From a checkpoint of a small transformer trained on Wikipedia: MLP 896 squared ReLU, 815M tokens.
Each number is 500 + 40 x the weight over its row's rms, rounded and kept within 0 to 999. Layers, rows and columns count from 0. Numbers have three digits each. The size before them is the row's rms in percent of the matrix's.

# up: layer 15 MLP up, 896x256, rms 0.136, rows 88-187, columns 192-255
# down: layer 15 MLP down (transposed), 896x256, rms 0.139, rows 88-187, columns 192-255
up88 101:519528481529512482400490477491513513504496505490513505436572428531519495480489534488447559426531498548510503498488499504555488523479513496565485487550535535450530574486551537568460487480431410
down88 107:476474537506581426461576534479538512467571500540577489526524433570455471462442504491489470508545509509525567521518509483537494555516525525490507418490515515530483557538461577513537481527552506
up89 100:404517431487548531479514512444481575532525467471493544505526482508514480503493493539464517455497547526426533543489567513509447499546502495424497485474495500579482507536555487566487480475470546
down89 101:549534520476514444491477499525504474470466475571537459455449480541503534514503547510501508490514544491486506523521493462521462466492509574458498479517520495473663555521538437547534488426556464
up90 095:441492505523497591562550486502496476476537492555448494454465488527552515593493541531443589430497507508561563542374502514499512559487521561456477490469527474501489545489519478465492536518473491
down90 103:442524507582410380452486492525400392544466507489471524537486468513490507521540452499564430561511504488463606469451460489447512495464463489484549573483477500451455558476544490447474463454480452
up91 103:530444548506554462498480446514514509527541471509497459451436512539463500541421472509524471553514490489483521577453563446485498497522496477501497527566524497559570530467523471470437497449465511
down91 112:474470491506442473513492515480438545519516521487508450560509532457490391529525521500464491488475493464456607516428509516491493574479438541489541504472566502471486539548522542513564524520532491
up92 098:592517451512491531542525509584525538511544535501489467541423511551509483506476551485467512470420553461505476526424418458516531504500448585521524521461471553489490530512594484464472471529465456
down92 090:560488479497478528457544532458498462479491494482510493486513526476506485455524551429456496503499430512485487533492485512511402434528490515534483497449556515513534522479499503537540443459507470
up93 100:592508506557504511485559565387490567502534495519557523500464502568487464549551614518498473480501482546568487466476497537471465433494497474544503476417521573472481513444464476468502502459551450
down93 098:487433476486482521492539572501518582463404523434543516475559436541503551488492553520504496501503520510558473481456517424446522517526397469508524512410460572504571417524476513460501527529587484
up94 103:522446555566608505462465476499468575522587484465529407463436473457528495535421475485530503485511508489450465469522539519466424524564496490549516517461585442477472418510482526529514535533410550
down94 100:484456460552443487542491452529532544460486409565493553557540530526473548450488465518528446481513505533513616540523527507541493504519515511538551539446493478519495493535501483479562441536532514
up95 104:530454575492518477475487477469536450515469547451594488551456497514459532525573551500582528469507551502513536530576520499544549516507486531558538508513515542560432428603538499581580514520502489
down95 101:426563473424448511495503509476486398513516429539479513537549500500516468517563524527493531480502456455577503523471491533517516497606540526469524515535548493457514510573470486554518472474504495
up96 100:561513509525475482559473573475453497550484414443446518584495468516454542493453553498515491529517459484550506428444496499461381486528460576533517506554470491500518528494501582495548504411509547
down96 108:526474460484436517524434577571478535514557510539513471541462532525521467450544569522534524440467535557486468506548492530490482463554486508491476404465495512529496572531511543453530656469458480
up97 098:539522563614525475446543477480565514514525450492535542541428525443489473494459483458513514487504517505498506528498585468459525495434487561500430525495517455484494490472508524508533516547478487
down97 097:471486486561550583535452476539516596511529498517590435524516537508527487526485557498476550486495500454560496542492524494488566514512520521497592516484600414494539455507483510507472525538501533
up98 097:511485594497508510545573502472587534538588572453497505527514461563505461448502497536575521576445467471456418503466482458532511503498452447510452456512512537497509510524523474631471423495510516
down98 104:554460547478555447434504452561567428472518516507477476551545452490456558431468520460513485538542485454525497494465487443420444467578456551504431532476465524493508471521448469495475469480497464
up99 108:534534510436504568535536432469545536441496517557380465556465463455509493547495523556518498527541531510411554506477506405530459499502485497496440499510557503433507499554516520456526459439474493
down99 101:466549572470600415471559515495450531425470575414523440447536453466536548468538451505500496461444466445446557532508458509439491517423539469552486425454538515473527501473520456471491548454512524
up100 101:420534589494548558507470488469482509440475537501536527531484495448442549499478569518478561523532487522482545533454496518463479507508559550427578501464435472520560507497515505446520434461456535
down100 102:548508526492535459550461540565544453532477478513468552536465455523595468446458498460538447462516542510560468508528537505599474447535493556474457465499549541491506489544429493459563483481503543
up101 100:490491507450497490512492375494479537562554495479474484453447444532504460417520477522488453483531601531502519496487479496464506506569481510514482520506554508523514521489558507531586469526439569
down101 104:524500509500482536510467485488512488496444477443542542483581465521562503501497495449503490485547512465485470518552562443526543409545503513509496578521465534541491541566492559457463482539470441
up102 100:518520498519494546522461534455554482433395526570521417493489521535532514480500512457490529543535514447463517439494507498520507504542524524542534492506443567514563524491484546561522545506542501
down102 099:513416478446494542520499496597460577524430541453485483431460586526511444529480601423515502542526451567501500500467481491516592438579483386480518507541490543467480439424510511459539521481479454
up103 093:515504445463471543514479501530525478533525466516583472498522519615498581522567468492525506578413469543483539509529490551511463477542490570491515464574509517518463472502566493518457485519538497
down103 090:564444479482539468511490488533517496555417559494477492523434534502540487511465466586544519432448518528576478482493529500519502400535439503541529476501522557438493507544457485556491476513416498
up104 101:453475594452469497512546462524510511473513502549475472443466490548467425561477484492496451443471480483491544522438522481527467454468441591442543560464479507517522524521571595528565494508478492
down104 105:461459504395515467454421559483500483512483461546448489546523543477571571515535533532492431503510488595434431512556493507506516449492495455532496546403493468516576454496437495517464527464456553
up105 125:555481447510565489521519460470492555477458483498468554467565499536534569547491551527487514497507524505516519513509542567532527490459472555491456509436599455472521539507518528497563427437489473
down105 116:543511403441437443489473443439488411503497488481493530476544556502526538526516502473518440475521495455490548538500512505513522487488496496525424554502518505569557465582443498485562504448483452
up106 098:498473548438528478495543530518485436514492491504478473514495456514549471496490548487448502453457512453464489597498495491557532438405561550479490489550504528543483500554491477506512526506473570
down106 096:517528540535443442488548486526526459544502527561503499597493535537474571495466538478490532562521458460466506520541573518443550534405528499517474481551453460537505474500531486542525514523526392
up107 097:564576553522480423454463546447508431571504528487510421519487494480448506477568522408560502516470496555442431456529576527545506585475465491509495517477532474545517541483475501534508539434490526
down107 097:534504425420497511501534412531566401515526467511500530468524510513546579554440478505526537473529477527533513546502526506457426492479558511523547534527505398515505570519460480481439485490501507
up108 090:483567533488516508536488508544519491502447487439504527440523472548569552519543557453435560476509552513528551503515549440462471527507581471533488500512562512564545499498455499493526432488468568
down108 096:541532481507454497540540470500483565594532534466520493614484470533460519487491531484540456441494542506548482480445514500478470503511491478499465466597473502481513530525430422508532462438510467
up109 102:424475438481463535450488549477492471426490484497527556500499469446455583583532552477477529524496478431520500508488453469551517537574494555496500460498499524496496513454511464457459500437520531
down109 103:585504560474535492471477563508485597565474474524534533524545467499544470502496518494536518499499544533528539489441570528562524418467554558487536518484517476469535472504544486519478532537453570
up110 091:527517529434503478581576552470503390515524553577527475489574538520485485493516454522490514498462482448433479509511520476548547534458561492553499509524512552490464450458394471535474506497463533
down110 107:500535498492463473479402471532459606474494490443506473479472528581535454485555465493494504485416550490439514478439437497530494508521532524487548502490547479440443507575528503496580486504485454
up111 106:478448594491491482450459437491497433449525451494498488499478548465478528584434482512474490462523454458463554494460432495478503450516502475455463414489516543501494508496505558490529476490544478
down111 109:536505610427508462434571491522496492541495450501594527472523493459445465486466472456511462461505554543525469531530442453503552495521451474483500444510471497452510486524470455494500512412476501
up112 094:495387569486523541439528490544503415503549494548541586498499549569561455501463536538523501463490517557536512485447514511587533486481556453562525492454459502467539496496556586558469493460520486
down112 103:573521479510524551501508459485536481458443506524517454505511448496522552464493526581548477491525540481540537540499463557547505564519515516492540471521520481488422484571463416532465578485497467
up113 095:526461481499484508537527476389474499472455530451538577444519516482487515494493475472486538526503483476447477533500492505578544441537524532470497455505476485529535456492507501499426447462486522
down113 094:521484538539489487485498541496485476492473588577501464559496479496503538458511451533449569527529480500494532527493513514494460478485502513471502488564529531435460497501431497466541480555493513
up114 090:473446559553523483471518513449509497536471569562506432540477513495512547486453592496546497541527487450503521456491473466522549459430463473494525572552499492443551531472461482501464504488460437
down114 096:517496485516560564480449492566459522493490492519475524488476486463494547477470443524500539501525495410462525439592504500455523475523529482465435478466459519560466445461533454487479534518502500
up115 102:433453599507521500546480517532489460461429482488447519494573455521463519472486489558459475461470442490513398454450493532502455516494512463486409468507413502490434471472449545528530541562512477
down115 103:488492429506516483476519517487463501452564530561446476467456525537512521513427443571493464507532518464463533562582533520523522518483536510552486484478503518488532527487529499535560476449477494
up116 103:492501540481469477520490489435498566517522511431416516435492469523469523461554487532488533489496545520501548445539517554567506599512542475584533485469483474571526569442487526537515562486501523
down116 097:459530548568504592506499552443427507522492463504490541406497462523518491540505561482436479532506522446471445455438509526514433502527485485516537478509500536539544500435516565407501475577516504
up117 089:514514429525478503483500528513540385530479499528537478498568517496449488519498524509507466521524465455513424504494499472533464511475523464506485521516548482495505434491437485586527511461539467
down117 107:494514564543519495536524478435538549492516458513535505489448517511515613507472473473508542522413499530461527527478472527477470419548433494517475489447524459542523550521499516473518504582492507
up118 105:472572525499518525474493506550472581531522498527508586467531515542449550481505499425536529538480570599477473480483412523533592461496568510493511576557522449564542431501525524504501460450470517
down118 105:529518534495532448586591486511496545496525511482501522521491511451548511474474481499504532520483550524467490531487502565466502509503521458520564490576471486397515453538467449509573523547551454
up119 105:489590537534492551477574465486539545517488473401518552476482563455482489540567499420493526414495472549550462394482485528527528449532468490510529457484471479499455482476539504493483526460525519
down119 100:589484481467530490551498464459474536482445506472479497523499558514511536476499562514441474564564524514481473464506518508434438433462514440512494472522517479522518498527522518461434541475526584
up120 103:492483491485501526462484465488459528479507492568550488520525462458468476451490509507528525530436531535543466557516575505424473475546523513511440506490585543586552430500496528564503436510414527
down120 102:445475451571505481520562518481474554483518462428520514489497475547534503556494480493368437464461557453511542393441529494479461467430484472513520578526519446469469439498560497421502513501546514
up121 087:506489504535583473556439476495517431510500471509539509534538492465469463531522534435433468512453476497473469431502556527537479523433488503522503530470547477497498517495504472454492492484395522
down121 091:505559491473488463526552500497469491526536521549576551434539491452532454475482518505503435430497468434486463489480493502510462466532514541572545524536467466478502570549513488512494537525433532
up122 104:482536481498498475533545526495520476484530485452474495551564458516531519581524474516491595472456551474454499519550399503525471524430491506498494501431506458529558488497552543511572512532524464
down122 100:501430566498569528521493451500520440534492468538527515522569471520490559495436499548495464509505498514529469538450400499519465467555467537445543528590428522511404504527468463496516562487505420
up123 099:507384513475496476503440513515436504504462535470517453542427528490489479417512504487459550492474476515494509588500503510498522458506517550453496536416567420537495486531482520436586487574519571
down123 098:545479550505458495590518460520545440534546471463514476428539494517506494449442469456473495488528521562500497449450588484479440495470493455463504497476520467498475488470522442467507475517515527
up124 095:510475472531490466572511511507428448444469538544571533499508487500499473499471487497498571447507492478430491464528554535445504465482450524532460448459467528530518495534509462525523394460447492
down124 082:522513516508470549479512518436460408498528528489503499453529497459512545503433475490524416487531476515490505477526575511453548521531526521482535580548480494465536538440532502529466485502524515
up125 103:554455526450434488487519515495404560530496514528502495413485523477519430487548496468537509536549522478509469527530559409482511543559494587494525456564494553505502434496498499478528438421498495
down125 108:494511448502538524549481516508546450532510478512410436466497581561622471545470499532548534534576431526513609510535524547515469512471525547472468546454494449472500517491464454561472490522553481
up126 100:480490462560535493458463547547516526387404557510447465561453464473473525507541513465449562486527502512459519463584456422491511472500475521487540532564514477507505388555467468450540517490493553
down126 095:473505504528518515491463441485462538487468539483504558480453512489509506532510527453439455504567480547487500445618474473529514454507492483494571472517478447458515452533486545491540460435510503
up127 096:562509478483545417503507454512539521491480535491549537534491502535472497503509499495510519499553489438453496547487560442560512534500511591527469520491469516493541504503441544466492412458502498
down127 104:478539528519483522483412547541512555500575493505494535412484559437492431527512541533499535415477535534468433494470455505487485544430434517414435429510507474497484530550542507436470452411580511
up128 103:505549452503498429420466443508503494471426477479545466453521451501529527472484529486478499480482511535476386450522538526421394519518547491452527483521450482540539530506434486512551563516521518
down128 095:449481527473475520445521504539561530508461518493511514538526496476400496421528528492500514555506437539437474471502492530475453521508539527517469434464559517495454529497502510520479517471462488
up129 103:428563474423530479503477452501438559465454504450475456534490487537549467482491480447477512512520513471462489473496468444494509528536535508530499548484554499520541492479496519428524509417467554
down129 106:492520565456572477452450481534473454495524568502457496547556505425525527456559507443495549527531537491529470557592501511470465571491574509511508459471531438553519503426517497538465481520574529
up130 090:439500505524499465499546534509507456512538540519509534478494484561537519508521500560514568529527501440538503479481515521527499559460520492541447554463538503500518534596486483496440509482506491
down130 098:561451480459516527535491461459398439497502396396507487485601608500558497474450497524461443487532508501518519529500439521484572496545524480444550509547447443513504454518524482479454474488372506
up131 104:522555540528498526544485535509504540533496454486530523530519442510497508464532478564498499473496513543551473480456535527394497544470543544476495507491487457458519551455496443527501515465505512
down131 103:450544507512500544512486441520536427497499493445515542412504371565485550527563573532547449533455472520531529538442499498492494536499486510484453464549505491498538552498554444402451437545561521
up132 104:442411492542479521492539461477451487434592505474440490453520550555512532520514499460453481490454398406440456482469532556571492504474510475519524472465485555443434506543503504529516468553503547
down132 095:515509541511470510432469414544457598532418422480587552538526579513514461528508434447473514414536561526434465517483440525481480401465482503453532359468440538551408503525511478468473507570523465
up133 114:539535442350513530512428551555525485560486592485516576491496440495531498497555444490495485545505426438488477501512514540491530492497556471539522438499523513485499508461417508449474531496500494
down133 110:540530482536511503490420413497565464419481532510490463537455552444539564473526482545566451542478495536421504480487513493461553492499525490410491515531514501608524476515593460471532500535498535
up134 106:492512541521524481510520484505521432524541588413518528471448486509563509474499459466500489466567509486520417576417495429473563556500468519489487471544452556550524577519560529522432505509508534
down134 106:512483544522552503522452474409532451477499462585476490456565518594536492499491558507435434571519471473540570457508511487496515420539588450540446521476500480489466595510494497525465507512489477
up135 100:469474530494533500453477551522525578537495481513503502574513457508450480447530481473464478547451447487533472503508592515508508557524525430478497384464504501503590488495530491526522468517566605
down135 107:514458506504519534513499510507479508583520447491492467514482552471460503561500477485486461516455463423493508516519484476556485546528501507461550549390451536498409528460440496437523551553533415
up136 103:432462487511395527524488437521489529479472471524467542566413520504541486491478547496485447523547557401531487467566475571492487485556509566585495498558517427468564478561456506448455463515468532
down136 099:450470530484551497478518527542580452492530479494497417501491531561412576448516501422534459515491510546561521517549448475537560561501533431480461573534482465475503502565514459506472515500485453
up137 100:469457519493510563454488558483498437495533482416537534534454470518450536452473478495438493498483519527514551550499519497504433503509435497565500510465517458542501528471457551502532474445513516
down137 104:544527476447477515452490495523546491502461516537539558499549518470573485455541434501495540510518491567538540505546468489509529464460472508522493504572548507515487551546439488603496507450535541
up138 093:501495560478466522441344534488540504530463443487478523465579526435514445496560547521474450438566564518526540495481446514499519443424576580455464490515457552473516455504455464509481446514480526
down138 093:419543496520512520588489454449450491432418514512497581543482513502444536447527525531499499502421490526512485483533507498554531464525423523501469506487460521540466535514508514534478520497534437
up139 105:509550530449499432491488561446520527522474485463431533459579488437471446504480492501435490497519527456514538500472477515469537489548448557503505461488580536520529582508394466482495495476492482
down139 105:499483463486528551577547445461506468423462458509501558518531451488531506542429533510506467610458490506604518420470507526471484488431525464531559576423439465538473542463504525561541536459526535
up140 095:588549505531546570452452505425478505495496501531494497413503483465454486552545508540508517442465527393405525527515453476523547537526513518496591491494539436523550512512495406509515482486542472
down140 097:498486488400477476510509510452506500541577481524563458409521491526524547481548546551576481544569478493489528463435570510512512495583527554458532484558504488502510511476485553458474530483527459
up141 098:557482558510503518450491479464510500476491506455530463547535499505488443512507457554470465457565501493466521530485449405561500505477509449463474497469459534515466563510548518505408450468484432
down141 105:459534491450546523516461469525558507497492477552508464521507577462477494468448537560517571489435459505562488517554461520473484486537486569516475533507494572548526582384488515595520494499569461
up142 096:585539485546507497546442490572451486530505484493546484552549574492520495471494519439474579567498486496581587513503469466376517522523498561532493536495522452568486451547470532521458468482478502
down142 104:417462526529474478536511490516438431523488486503569507483481513575460515505491459527533473471473448530542522548549512481534542517515483485475471531440460507473479482478534524547587509400482538
up143 101:503512545530492498465536483450461531459616511441467541490545533523461452512540525456524470522465535472429500434439508503540481498497524452495552483470457531497500526493457526514543463440495451
down143 093:490424450465459492532511437466520480539476507495525577502423449534504424547508520477502536458434513515502496553395511522535502491560570545467522469502509541431490534469496469454473532449490416
up144 105:545531546463556475471456539499490493459540532485524513491532542474562423569527469540520465523455534552501532468458485537498485463506543529519465480552508502594444488440519519539482535471437451
down144 100:482520563513538472490520564515466584483536481532470490549500487456493490526497506486548433544516582562563533567572548546507532487501548523483460497506565548534480538500487413538491539494530538
up145 101:468435509534520448397497596479486601473509490475515482414531492464479527543452495476560560526447447452489538484524494485485486502497478517503483525418457549478553562531537513503515467496466517
down145 101:531541437523465552506475451572557588400447484498531495475526521543515403531557445451504509523482426513543455467555521467553492498527536593545492533583490481469504428519571437486503506521571478
up146 099:547574522600419526492500508551431502512451488532495497468506443469528524493492563551499531495442488466475425441538461524534449460502461543485436509506496582525604541559509502472509467541566564
down146 104:528493480549435450502600548494491534485518465488485519512463560569513551498522486488556438530433508507492462506572478493531582496462531583504472454472493501520440470444485492488492533508501524
up147 100:564526554513473533492486544509514487548524495446547518483537504487496471534499475531472481500515475566482488510495497508412514441500437507509488518465438559556535522469511567542473549452454502
down147 086:521480580496529522486420475537536462486491458457487527566542527460482488560549488435546544464437570433546451528475519504485487507528494480423507481485503489621500507506565434444493517480465434
up148 090:554462527460524520440509509405562535515494469501465481524480481557496467589515479533535404442508461483455579465550498456507486506451525489437507481524403498504492465488520526544514493498562503
down148 092:520471580442476477462474482461532513461521491441519414541419483579473535512492496493546531444490472534498373473395585508520566592539478560512510500429532566529464476506533540467550475589430477
up149 091:481489463460449449484499520516519473495581479497499467521533496503505492465471507473405533511452506492510526512561451524452528452546505455465442529485455586552473513447542395478455511497446553
down149 099:509472525537492512516527478539464620489490525507490580460440553458503462544499450499511470430553479438461536510479459542494451523476500545534562532403458517590508584520518465482497508546553462
up150 100:454514435527498469508531488509567464489505462414543448496468494460541509507476584482519483446449503549478510548501491413527496523534509455452475524524454491510548500506553473459559450459424450
down150 097:548514506521473529560499410446493443475501513480588453521556601449532551472539498466519491458553581536472539490533475614499490527519434484451445500476486515502446442435459559474539470472512473
up151 106:476461472562500513468568463435484550520474482485491470462492500494463482459492500495491570451513595489495526534578511490496566493477553558488499484450505499484529503458513500424493493514541469
down151 097:526540517438476420496504506506487488480491506470497397529473471464548471489486483493494451511544496457515500503525523519530420500542473543530538499476515524555430472522474544446544551578512592
up152 085:506549530485559527510463557501608447477432569547520505482524448523483466473488472413527579525550496457561520462483547494491450530535457478473484500515511455470548464542397480444450455476566481
down152 104:479462479543498522528562482542422429509488494529492534481516485483467465520522408441511473453426514497481512548504489468512501480440491503525508457458498504551540505484494512546469509578558475
up153 101:471459494494499511438563496463590461514450521425532466447508531444490538546579479497489565468525521479477481485527536434572485541460475517562494501524499529514480483463428474515482510393456520
down153 101:478526488495505421521499523481519533482475555554482499544463476513530519521510470521457510548542548482497513511546525525430478516420509490437546518441518454461524578485478527465530592528491521
up154 098:492466539418511466490555482483489501454524494489434464479565552493456547491512552468499548467479526508475543524432502581506463486460510491566529525453506477561493478521449533474575433561500442
down154 093:598459523521488482492530510519499489484572493479469477503472504521538491508496587502455537551491538500483531492522489487489479491519424428491518457470570507486456478491524528490504507545565459
up155 101:453569476470508504523508512519524476499492465494492508504430500481524522456456508505479513447526540447551547531474503497489467531443435425518542553470428458523467514490485504561488436475544506
down155 095:440502483518521510501427540518470559537529545547534499500529486462519479422446462517501491519522523473535493411481500521448544502513489454495482498497507457501596430514474516523505510575453517
up156 097:494528523502491564489504471525467485419452493533474577472516500488543454487407463429520546486488470479494552443520519556473510531446519579504520458466510551537473506510521460501445467461433563
down156 098:500481551485497404457427553489491422505486486486484453486486500521454468490551491500547458516427449483572439592409461503477437536579502607481471468564496433520500553459457451477542503523526446
up157 100:473473569510536422479492437467520532528544515517512429503459480488485612545446480523453507513497550523548529415491514516415444485470543509494484484552567455486544501458486490566483528472470556
down157 100:556472542432476507499516529536476542503452466514585457521540436452538505507476504481562472445547459479524531466453502461435457514498572443450551499557529460450528423467466550482540513518490457
up158 098:532467467492521509455520600542523500543531471483526490527527480571513436486477484498492537554512557494463469400454503393494515450490519553598465490463490490476488523502507452427497483503491481
down158 099:502410506550479556494456514443422561486443487487457477499530505492468457520515587582507521618553442465478516556504466515530436536516471570492540505574446511471498481486476482476412500451442507
up159 100:464480515500528455541525515526546530496451504484496528484468503474583431486541503506436488553474433433505532517425524430487491447442518518466421463502431493524519503517415484469575533458502494
down159 099:505513437415472542489482519489477534539542525522510467486483467501516530514490485433514533499559443518590399487532481496474513485456512480520521474449478521485497524499470426507476502517562530
up160 108:572449439506527411519503502461468463516514486483459514501479453557450552497445454497484495490473499526500429424527403544484517486515402545512443467454421510433471550491473519506489511578464497
down160 103:543504485462597469468559529470475542534549476514471513465535444509500549552472487457526430528467527451509503472512537477507584557542457456497518484502468501482496488483543532493431498536588465
up161 106:459490477573465442483558507514484494526500598501533512426476476519515495456510540457486447513489467530570515532555518509544523512500458408532432572504475501481575505477550443547484517530481423
down161 099:424496517457462508507491438517485524394527506519467480541503528426454499479500510474542504517479517557494413484486445518537476470408505521519564514486508500533488546536463488498540514527465519
up162 096:475501560527590544442502483503528437498472461442530458588510513494533456473509483500461474476488418526481496419590499483525500570412519534480494482501498443550480542476457493568529522477490496
down162 097:480629577486507382455452593450518474520424543551510515423473527511480474573509510502494463533487501483496477471517477467430537504520494488522513425478449530503457485503528527486466442507510445
up163 095:510547489485462523496470560513394509506465495497476491472507536450492512548386507503479462512516493438571478466471439478453525579535472495524457498498455443467508503582553521446515471556487533
down163 092:467495477505533512578425478465530611449511540473558480509521471431508447575543594534483451526415534493506441445518510526471553480437536479456556433499481455550555483498569544472506564494461490
up164 093:477428446501496515535520537537493576457499472499451507515510479583497526597497491517470482500417496457580546516509506475509504478495539460463463449586403516458509511513558511500544446494576492
down164 096:560372540405481506480471412560516467513483445513496468560510577481523558483553571530466469437517543508542459481484512513501551474548492527462483462496548489579571508535529486478481480502529491
up165 098:496440485506558553485579521481517577534573504557514447496586486548439488490443585500508493488491447539520496542540462512512530526528454506498487543526536464490487503465493502516558488478479504
down165 104:548496457486501494460462441503494505534513496583456453584489527493532521494515511470460558478477497439551557543497430592450441475473539455543471501435424480555467462476557422465471496455567511
up166 097:459458525496521466564485529472500573469490544478468474513540578569506474530536525487494557588486446528494514507436537496494483479471523563478497513484551499475529542509476517554486549565463552
down166 107:530525416453493487473458465572525542504517519537518522520464449481462508499453475530577473441525600493483572467532425499489501447488503544514411530555490548481478465471570518489448433424569437
up167 096:454443499445483483505523488465533515572471540463544513483521539568563481543449457511503565500501523518451507549394544498479479444547525471546486466492562472577478484533509452407484498548547434
down167 100:545526463467439505509455548507499499492558497509522551523462503465448535474509521467507450468492413514476509460605442478457523602520521467461534523553518510541504445460505483557525470401448463
up168 096:485506510440459509553480575484470482476463502570463521466587405484526493473459529505436491524509500484440572554513445475467480458496560493554497496462477486475567456598544450546484490475595496
down168 099:468479519556435504493525593469500471525512490559539430462555552548486476424492484492487433524437444490458497532465402529476507485512494579493465487461529506500487543456501563515499519541576504
up169 110:557489480508491490483589538460450458453485533522476532537494424529434594577472533491522479526480485483493535500528473512498578490537535495506475449495452517572529560587494537506478522471550493
down169 107:528523498516491535445403505476546548541513520486551479498526472565467436469539463448532464528466569559455466488485543468497495497451474522494425474464558475484529436535475487539417497505461525
up170 100:546486502505466529476484448509488454519470508568483498514471488459501468467467533481508505458555468436438461552511418500529469511491458566549479485474452490483530490518477602518474528488493564
down170 103:477518562516603559535551524511491471428483494502515547478528533449451494478442554510511480512450509522537451537493496484502493513468547469479448470564507528482455502505544463535520496429410553
up171 111:521476537528509477530452472498529477429579531507494550531470496547441481489456517487582525473465453568546491554600476504513507467478463512543537489506511436550516483456493551555475498505570503
down171 110:468528483469533487560594546445411568436498491470472630472494494492459489577487502511578565577520493484545536498506503563515468447503555454460540518501539511505488473451484485465474500499534528
up172 099:536477534464495473434499539482466532507450538438461474519451487530574479561520522597491492483475492523476471512525514565498520504527455503499525436465552481444499570488464447534493475472559431
down172 101:475561591490472525498444479500487655577470480466535525512535509500477500445518458443478559522574580503456522418532510515457482491605471436481504528500522501525494548533446553597475542519533436
up173 104:550481491495522513526482530486484471440459550483562498445434540494506500540485490550495497562535470555499547496506542450501506525557467475435453552483441486509498457511545515454605459565517522
down173 102:604520528480489444478433450469469549563500596523512489567507539529480500504475468517515498473559443484524557503527434496587434495526525499455549558529507515508486480427443457511431500457476475
up174 098:589496543489518470511434462512428531505460514512452542454487474501466479498447560475507486452458456536506424476484499484502575480478467435491467493496454524510564538476469425551497452462438531
down174 098:425534527539562428495554530440536517529452537479489501483469492456479533470482462460503471534546517489532518555488505456544448459503524571488495517439590481507532576483540513506561574498548485
up175 110:421513601522478486525484524533491478447597534477560512467531570482493483573507532501479511503464470515535452438493512498490527461498432589477471466510393525510561474524493511483509503558532443
down175 095:508489532484470436482515532478488627474571498486488543493574557541496529529495483512483522460504504534523461491453480504496470522452579518457532478469472482440469529480463511469485552542567435
up176 103:461530439496469546534515475532459500488552410517462514442445529499478554528420476576467462548449491522542469563480560516485487397445561427526533464465497529475537427580486531503504453512519458
down176 102:530491519459502475489412507471534481531473523514528421524535556452470568528468525469456499437517519514532526482444461546496473506557575463469530592433545456533500433465520484507499558535489483
up177 095:492523462457571503512473585555422489443466506541525487464521524481508478486464509539481547508485509492533500488502495514495539484437568552509525503405541538569436508519504470516542513519459500
down177 105:500529523482549458488473530437509533488430536490486451549518462466519557468462523510466551502536482503477444525526487554489511488501500450417555471482504454509485466490519480527480549535489447
up178 099:478456416484490472451501482496480470475483523503405495487461469493443523496421479477489507516515458474493430457506503539509531436536431447531458533542512498502543537437568475494509471474532481
down178 105:376544566524497531528484379555481494497570432416378503519514488496503473589523556572515483522549477501464475507501433407566489524453543509539497560457535473580609480485550470522540433472497428
up179 092:513507525525566513500547596490449520539484534499497462495609480486458555461484507509544564491485510513440432579477514461490522504423466516491478478528516547470528479581500542463513473571479501
down179 091:469563508469449558558442443461521600503509471463526495506560544518500471557420521490535504517505480477569562458452491553608508519501557456569447470476385457490486522458526475456436503489547558
up180 087:519488524534533606493501528537542545517518468571472515510512494487470532477487529511571479520468551520499584466497471492538567535466603477423471500463485461491480517552472478526519499503497539
down180 093:500544467498470511503509569431539533502528511491509445507494520515470475501589487449524413537446531480447538499422446467565442489479532522510586503478542500478541565467506588485489569596591478
up181 095:489515491498461457533501543424491415471543531467521454443436515499456498557499543463529424530525449534493553513477533495499431422486472551470539545499483441549516436479470504535505464562532503
down181 100:497496497428490566587470417524452431518476509510488507508530586466484406510492514498502443505524509459518572468559538531419517481487538480521519530578412505490444443505490453611506543445482453
up182 101:479484480501525541488495414499549527477510476515478569469510510502506459485455510482410445515517534417485532475468460406521553530427447521441495464595497533465516434439444451475462511426458477
down182 105:447466447513523495459457551458479491528452473480554579508499473511478477471472545512518526512445481425481530511496512491554453495526519535505477470451495561484460618514519521432450516534437509
up183 099:540518422519551439515452499445513450472500478559469474417455525505470486524465421502530523403499525519507431440567495538541513443504435525540539418518550522522550560470516524507550527426502551
down183 103:561505518485587517498452496512546502527461485477356509528494510555429559541495510505498588469459443474493514553579514496494475468556523501460461494515604514434478559571519437467495474504554490
up184 106:525456537534480437483474441517464518482507487516451508432501518457476604431470495471446459459604502525502434462472458447446474410498454474511492487545442502452492483512448510503548508458454529
down184 100:473541474458533476459458469465491519418524561606548464514506561499547488504533529532471465429501449505479503495440406412447478563522528497504529429459480477484486488572550523529445522525443462
up185 099:482565501513496514467485519410512475531463515485499490507485445484496515455527483545461522512499483495418435405537505502532557480563463463502533462496514557457487505540554530550522436451499507
down185 100:499477450556502450486534483505448464488510501477507467516523542505526514502548515518484482466483563502473482428494464479575516607495514528478457597567547495498520464465490445447532554526463544
up186 099:463564496435443534547510490538515438482480543479458523493480540529543498544456498465494423454528525523535532500536532534474495484403469507494405431467553490417461446527575533454539518471424468
down186 104:489533514555516500441493651556504512536408446492488456458458468427508480451544501519445478492520561477454545487480531494477553542532440499563511553500490529542531505541533553476498557528522519
up187 097:504431525509470540502467510465468535484571460490484515581478550495509538417529508502477519503425437494487533415471514503572543500489482504569389519490529507523454472513480491533551551527486575
down187 098:499465569481518429516544582478491451567537472578540470489491491515493508537467525470501516508533507463491521478475564522523495479496526514474492429570555545523509501481462560445496541501485522